Weights of a small GPT-style language model, trained from scratch on English Wikipedia: 10 heads of 64.
Each number is 500 + 50 x the weight over its row's rms, rounded and kept within 0 to 999. Layers, rows and columns count from 0. Numbers have three digits each. The size before them is the row's rms in percent of the matrix's.

# down: layer 2 MLP down (transposed), 2560x640, rms 0.0391, rows 1051-1088, columns 400-479
# up: layer 2 MLP up, 2560x640, rms 0.079, rows 1052-1089, columns 400-479
down1051 106:462523460530511582526443484432530534475506490480527505485438589457528477518449502462522557493452432412569494580573418478480512487502507499437536480405442459512423550488495525452432517468589521500511562426455536485508530583455534479508484548
up1052 094:547483467515589517495444539463485531506401554541461472543501565524472537471466556577517367494461537492570492531455539503511439496504481516504479503538451458547468450522493401550509504522518591412488525398545456547445528487500555432489417597
down1052 092:450526514405516514556459434428483477414418546467516468447575407479477371534514510537478623520626483490551520451543448538517588469494507449600465455506498514527551521393590496486601441520452414600499500577471464491447470613529555564477581432
up1053 098:544537493432485535525512491382538435487495535507452519517402534564471519478511437528496496449497513622460486443491527468475520495521573524422471525537530462551507540545516491504492565622578494480509521588482488473509478551535516613517531473
down1053 093:524586569545618416471508454539470499417458512499473534497456447475473505539598445496504443417450461575464533477434466581524526516463474510577495491403525591547481468553451441511436550629458596417504458432532583495580465510467532579587529458
up1054 102:491574521492510546550461479457549503578566483537567605421463466465523481473545535462465523470524473534565502504494551502435567622497552507513463419499447522512480438541559463525505533500470533513489516422482520437541587550531426488476465546
down1054 109:524504492601515514389514477430546516427450655390496538431478540428454431532557557506481471461465473522584457472482530519465496448648534425392604515493473531430506508547513577480464415506507468583463565499511602452526516476489550543570494515
up1055 106:494485393472497499597453497483457438435575495506439483478561518483523560566420450432589553412502495537447430548514449557501501531459445626498539447464488552469499542558481491505550487541600417518588524456487464549539514487421411524525475520
down1055 120:554547508551450478531504523516438529529369475462477515558484507487474456534551500412573479566594519500547498465489497492501528529483559478464570500467512519534518493429546495437519479494474507541514553447582566489466531602472522538430444585
up1056 099:556391395566499638571541571475514486539533462517457524560539460482443609502543561448530431464442551461431465529421506470414452587494516538484475536498579477388470578417443434537505543453477500515475482509484496546486520532601480424448570625
down1056 100:477545568546497546648596471464578493457432469499483453552537466528383540537534566536511385554452516397544496511573545518560547445449502438463486476457469503573555419460515493512479501469509524597513530463558579450523511485433471530429623478
up1057 105:474496409574460445418498424544509487463417514429558541439500624477448471562476444508473392445486486511476490516449481519465525505528558487567456514474355491517479526476523395516484437511531524454456459372446606440531399483493484481442473516
down1057 118:477567505522594520462461442455549423512410501487490543452549569541496502476512446480582467515469505489552527510563490487497581507498542457543528554516486513463542539519619508528524424433483418453484528498437564467485482534498475436404461540
up1058 107:501463481402526542520579439545530440469472534451533531556558512526555446473485438545506514472513493444443565471499470532446486486439551414480470566593538495607504503497469495578483413546396558578477572541489542565528477480499426525562507519
down1058 097:561433455467441560485454458515464533536484491423511458513509556484582571505464430524468507483687477464434528509383536589555558541420471435495468451520542474562493554605481476438554557618566546437465506518537450552584444451503547608522482418
up1059 098:483336463527517474476646506448585597504571421494538561478492387529509371516515435485580501409505442476419516428474531591555422549474435447497543494465408449503590492474476588476500484422478455524494449598542581542491467556577454487607394487
down1059 093:487502589493612588527530450477481514551469507471462552521441454496439528528502487617554530461592536446469505406509537367474568437481406533444480533511506604542510395468478472500539515561544516555524524494384452509506460500527472532482473550
up1060 101:459448514485494470551422449591529505473474515448434534482485489463420439482453585475595535541540496450553585555504488444533494527528499471501510554532455542473520549538521457464488532483448420444479518506546446438453531527431459499453509490
down1060 107:546473499585425523474513481555497600524537489400537489543506481455437577629525605486494560508453459417494348524517557479519573520471458510512541509452502526431475538596546439538523450541479484559443496534407469467537498572470525570486533404
up1061 094:507497512538492456514529550509525562516423593554540467402578504582586463552548483480582479450437463415496524442458465469532471522557464518527499498530474450459476475502515546503484474550533466474493549458542526564576603455499553594484495577
down1061 100:418472550430508462442518443460512466442456513578502526429577455446396498517545484542529497540561477488466516453491458504501526559517433473466530365450430530527491466490418472432442421447475496539479500515501498478472589403507480560484560485
up1062 096:522555514447568478537467464564448471459523461463532471550390566387528446571611528490548554443506499438574554424459515467501427556559529423401381475473522447458461511560484492547463567513488447638494484457454481491492465478430512627327495464
down1062 108:435439541572487628569500396493500496498391489462429517489520553415510520458482554430459661459473541493465524528472493452473488444488512524528584487474512483480548520508548554506520417473590473517449432509452438564447451459512527418457549585
up1063 105:529486470541466541530528525569531493479557531460574521521500639483553491576521455469441526541484526545417421518555515484517474588519537588473513448465525501488557610478540519511590444513511439379494520513472628556495501515504501519487461545
down1063 102:419407475533491545510536490474519452465545540452521518433465429511546430583511574531472466386456576570509489461578455589488490688471544540518540431438473493509486588466508578487550446539427513473433526525448522469515496529450503586564428518
up1064 102:482522531486536514441533545497548420556547502530520437431525444502502470537469437580515539523459465506421544526542473471485470498520516503433515534532555438421567591461449430474592468401558507632546477543500491483417503480624493497591573419
down1064 106:449515535461523554463497528499601459440464413553458441389512452433528526487439439520580518547424621543487425505495489432459436425627469381458541425528555461526485493482473484444616432464512574507520540547513482452480530511556449535513533583
up1065 106:490571439493475500540520499527640451541568637523426532527464485480420458442465447528511646502463500603523504491383567420454478526532502332448562526529542496488496455432529475552441516569499530481508488460470450540482520505455501482482472437
down1065 102:425530443474535433563531502539483567542454557532526442519479511400467477491497546599434573477470534552546532466357505521488531447560516488489485442423572472522479457560480461544537501566392498482545470459444438518427529543474431515423491471
up1066 100:495525444479509488608446568514572478540488429404518573465528498555584442489542501442463539536542513498557579482480459474545453469550487517492519529476512566463500494514578517512514452509559504508514490579476512442448519567532494524514445489
down1066 097:455595443431485373514595586487486453515432530380483501398555485530401475549443473417435482556491498576494517483458529464489491442511435566469517473601542485493489487489516572582462439523468527563525530464488497482504520536558575443484500511
up1067 098:522489479478449516533545496518476497505512561502534444427544578511465554501559469579578506436460514525512497489558504520459532504455445531483421490587532588587508605451462544527531438459494502601429569438499470531468554575517524505459484553
down1067 095:593459557529448486533590449493535471569478504521570477462499392513455541496521468534533546422469532542503568555486467488482518438465470418533465433696498472525471494411537443479455455503543459516453631442465453545472485491474608496479569523
up1068 101:462494633557474408518517518517508435484550500587460476418491538516505481435484524415546569411453485507465516467533541426545560540516438527540515553579440555536518582561510459504530485497471471508556557532542546547457484532432507505433513501
down1068 103:538417474546500454460542567602503496496465501506605485474476416465545536438572524370511537534474474559384442601573563543511466514521508466527490505505442536504556449462473564462546474496522475500487535540433515431431488486501499534482488506
up1069 103:577497405578383475448444604526553534500596518450466482581534489500511464517539405501580455497536611579369434560478450460533462487505526485486495426552419478519477492508535425516453509500519445588514601504507451481484513535458488587483524547
down1069 100:481537420557512464488486556464478510533506489521524472528539459451458479568546519462568533508520528569401479507490443523458464566500489380486513499518421390510593470571494503533456511570483416464483671467532509613493553503372480540483461444
up1070 099:489530462588469498477469581436501378482512455464443445441437543445541461539520505391516476398444460574485528481498534526377523465460434524445615469499499507475488415448455560473464509501494441518412421472487638464493430508430493578520517543
down1070 091:526531570475441460571553527442548457477537467398497495529513523427490441528540539459574441510454540555461492497461524558469455446443400441499467600481435459504545450448463439493449490524508495466491388465534505511541362502507531556495456498
up1071 100:501496501489491463516554430491525516569523466435438450383458449476475485418553496451554488436518493524641491506506519588550541486392601519450483473579421475487538480414481487507384372522509514556551400531499532454471534523474537575538493477
down1071 098:549487500524483531525481482503505476566480498509485519469487444431378515481512601482573537537557581363432540456589605490511480564562524514502538571496485476470487439504550509483487449583475462531538463511610583550474640500482481565517513472
up1072 106:428507491544475502451591576528566537560425557447478561502569459500493489494466555515525499456526505479500381421401438525555521537501593478502457498513518493493539452500610443455534517575445499455611492502480508516437526535397462511537481595
down1072 111:457481414551498439563524462479522499512431472460473518446478587547476513499465566534472592482541535570527484434477454507459523371449543544553531470485471486478488504518367481522524450456452501383579547509492618581480470481458490414488519470
up1073 100:451404483461482445436465464568527577521503591503489493520484496574523566530578541538505448618487363491507580519437381477476432482545451544501441588508469459515516432487551408494480495488529497447565501485504568507494479571563465483369483502
down1073 094:494533535386502621544465474539556469468441530546458494404578500483596429519461460512469566533553433523523486598501466450534417466539430532515479549453548454561476422474526481643475519497520462375489420493479526363429436548420534437556499432
up1074 105:531512530455489486551568404557526519502441388464578589580489435584592475447531491435524420411541517553494382419532552495582519540509566582563539417601513535491509478503579522559551534458418435471492482513508571575475387518562433521557587399
down1074 100:601559492457527492430553519430501533488499466472492517476602514507384442533538485512467437543588524545465409451519483568573485496592499597553510452562428582505505418446553502520546482500466405514493512528421560560511490627498446584636535513
up1075 120:447603449537542531508446549539445530506482454496524553503460450426477442364515473453524561452488538553482563449588524511558505487439493523486551475456482501457510518518373483449447437469490527464532632427493523501478432479492492405479456436
down1075 136:560556430488499464534513604459419484456518546475389495554491439419478422486400408530569490462534563480474569524544508485543599579459514492537541513502520409535514550451436581416436494466542522460530514463411405540467599479378486503475620521
up1076 092:500538539527540550445494525503548482568517541512499534471485429499440573545473527457558466533543564541493487566499490520497475519435501476483493459422573447501464393420488524504560526544478390478566397534613487523561564461489491442500527498
down1076 091:487490439526527530450492598581506431475547518564446466498555525534454436583513491507483438500454480589435518508548500482437474494501542479508524535476435417454457433525533523519429530526537526549396477457516627585520393480520453543393448476
up1077 099:429529507476438536413562547492597458535483476530471594523460398505589472514551542555552438530514591465517511546510427451453587578489407429554448512465548496599557531555462532410495470545403506578438557429469584558443449526462572447557480517
down1077 096:516484450432453512422490429540461482443438476448472548565528510518496542587549480588483489551550604462542568532479409524548550537456544484535432472379580472437500609592553548533462493436595467571543453533524514506421556434412501507466504467
up1078 087:540419549506475503539507490567539399463491578540462485493448466480506470496472604492460520493572475473520516442491538507563570582471465535518516485607514405464543543495573492543504473424424509545517526500515410531513523513508484487486506387
down1078 082:530553398499448467596489498504396534414508559486505438499446430574449439418526524549516442468488467504461514382385572521502500508530527485458474444524587491557458518501563526501513468523444560522498491515498510502538520537518528489487480407
up1079 101:469556475569485574469521446550515445467515518526577464389541596506525551507522440534479566492493439557385495590481536545501467544519436466478525537478472529576470425450565349391371460516460481523521562480430489522518491528562426473433467510
down1079 105:550595515553440555501527594405540462469525501637507461446458441435455410453505557467499457506489463473514510471588530470483444549527433461566516487500460460439544479567619506539449526438533446534449453456499477545483577495601491517526483472
up1080 104:513482458488369600573504587475511448457521603657501615485468461452555507459429578462487507501568452561499524554466535493520501552460513471499462411368488535487559563476477547546527514536466528498515451457432564468523489476514391389568598459
down1080 101:621482501531440520529528553395510459488400528605532436501525464489474533459411411599396497498457485501518519507458494497466429563468477455477533337430465509552497560530523511535533530505485544486525486486508451562543527553453528461516499556
up1081 105:578573386630470538541540571559505510511492581341498520414393455522556548480545624607499560482515467494470420511597422496481504417542510472433508480501481479554511487417478513487566483616478461540409457548462543504496487492500410575569487462
down1081 117:470561418579458459503516461487471515521505520451429540520466485584577483452508519459518493444540470510484485601555472512584458465507465531437577500471491472535515503438432435534500417588558525469498478563512529477534533599499377493435406533
up1082 102:470587455511541620482482534484455496463525396430507585509511429450500505459595467529552551521471472482434513488537438589533486497492561506486531474523526438495465498530473614458481536567549501504470478496578453527556530452560443491510478546
down1082 098:460522433452499548441520459494475496364531416507472432495556462473448518548617544459464571496590498404529622465433490466544486481551506546516415479533488378535574489552446583476528597529538528585468497655519448499505464575582475489477495472
up1083 087:461553550555468512548573547463468483444533536508494494423603455429507483469450513614445479444529470636554423470528461615472438541455466564537486460458497585499554520516502448513533553538473430457560533500545489485636457495506517528490490504
down1083 084:518435492563443471562432536454557479494521527547477548454515503533505451505478323485514489477507507507624406472502488571502439523516456526579438461461542567492481518449528482516558513491516488472437558476454492587545524463520471494474430543
up1084 097:438535539536592492552473518535476477519567500520480451587423409469532579524536482468459479544581450571432530483419501535475547535431522491429440625504633453489442473476459481481529439476515560451569497425572538480550467337532485545423520479
down1084 104:574474559450548578427533595486382572505516434545602508424422548491458457562581408534495541525543567511533481500519485540469473542479601416515471447503500543550535559415478516523518484449567511476502424517554576460588476470435402516425465505
up1085 101:496502505507458522438538446553580488531492493485546479550454472528526482541496516514512576523581509577492488435563493519440515575520538477563468493517542601489427448452496514409617472479538479491543542536525436511496530479516507478505517514
down1085 102:450468461512522542574499433497568521386574364462545534548403500430485505491475515512419503524446518472501480524527492484467510588480491514557437563466484486505456478455422514541530498563630456424481435459489467472455523469575506505528511542
up1086 099:517522441409487489455532430586495518482545457390547513420557511511432479472475475489492452479545436441455526521551533498535480522521498554429490548426568471474489553460514423517477466515520494530451574457504549540491521417443522596404541443
down1086 103:605483459548463459435516466458489489490554513524618501438512581438420519523523573529523566526470492526560559481520518443483606519488516501490585536495524619501483535548455524451450497451431416565450561577477564560562417476535519533604478526
up1087 100:436475499476527460473590410550519407431579505560569601413476479501565563532545459487479549466435506471507485498512565580466501480532463595472626568517452476482481504477521357532595441498461455520480479489531503479627454527550458478490426592
down1087 103:468441519520461473569520472483447541397509487568491542527589531504454501544523451519478533613471496517556500527552588545509494555545457546511488408419500433436548414394544506416574609501475486576422485447514520442515563521476485553529459510
up1088 097:523440424414540548534442502496460468418443486449520492383501564537444580482447515573460498497512524541468472538556490516433495492428509477513472554393562465561701408493556498512594521481473501527545512512562467418499421419443523498436500460
down1088 091:511489542500483476488538506397487553541414484583572435555443593424520478494420584494493465568470463479492465465524524529524516527365535560468437410421484535535527461520578500470479575392455479474475551504449567542436384505480526447509596492
up1089 102:490452414484504496453564401474442502485554426547377576429447543498490562471349432576464460491563477486566481413415511441459510519506489495568547587656522453556453503533479424509459434429515385494557473473434459492528586459457471499580507474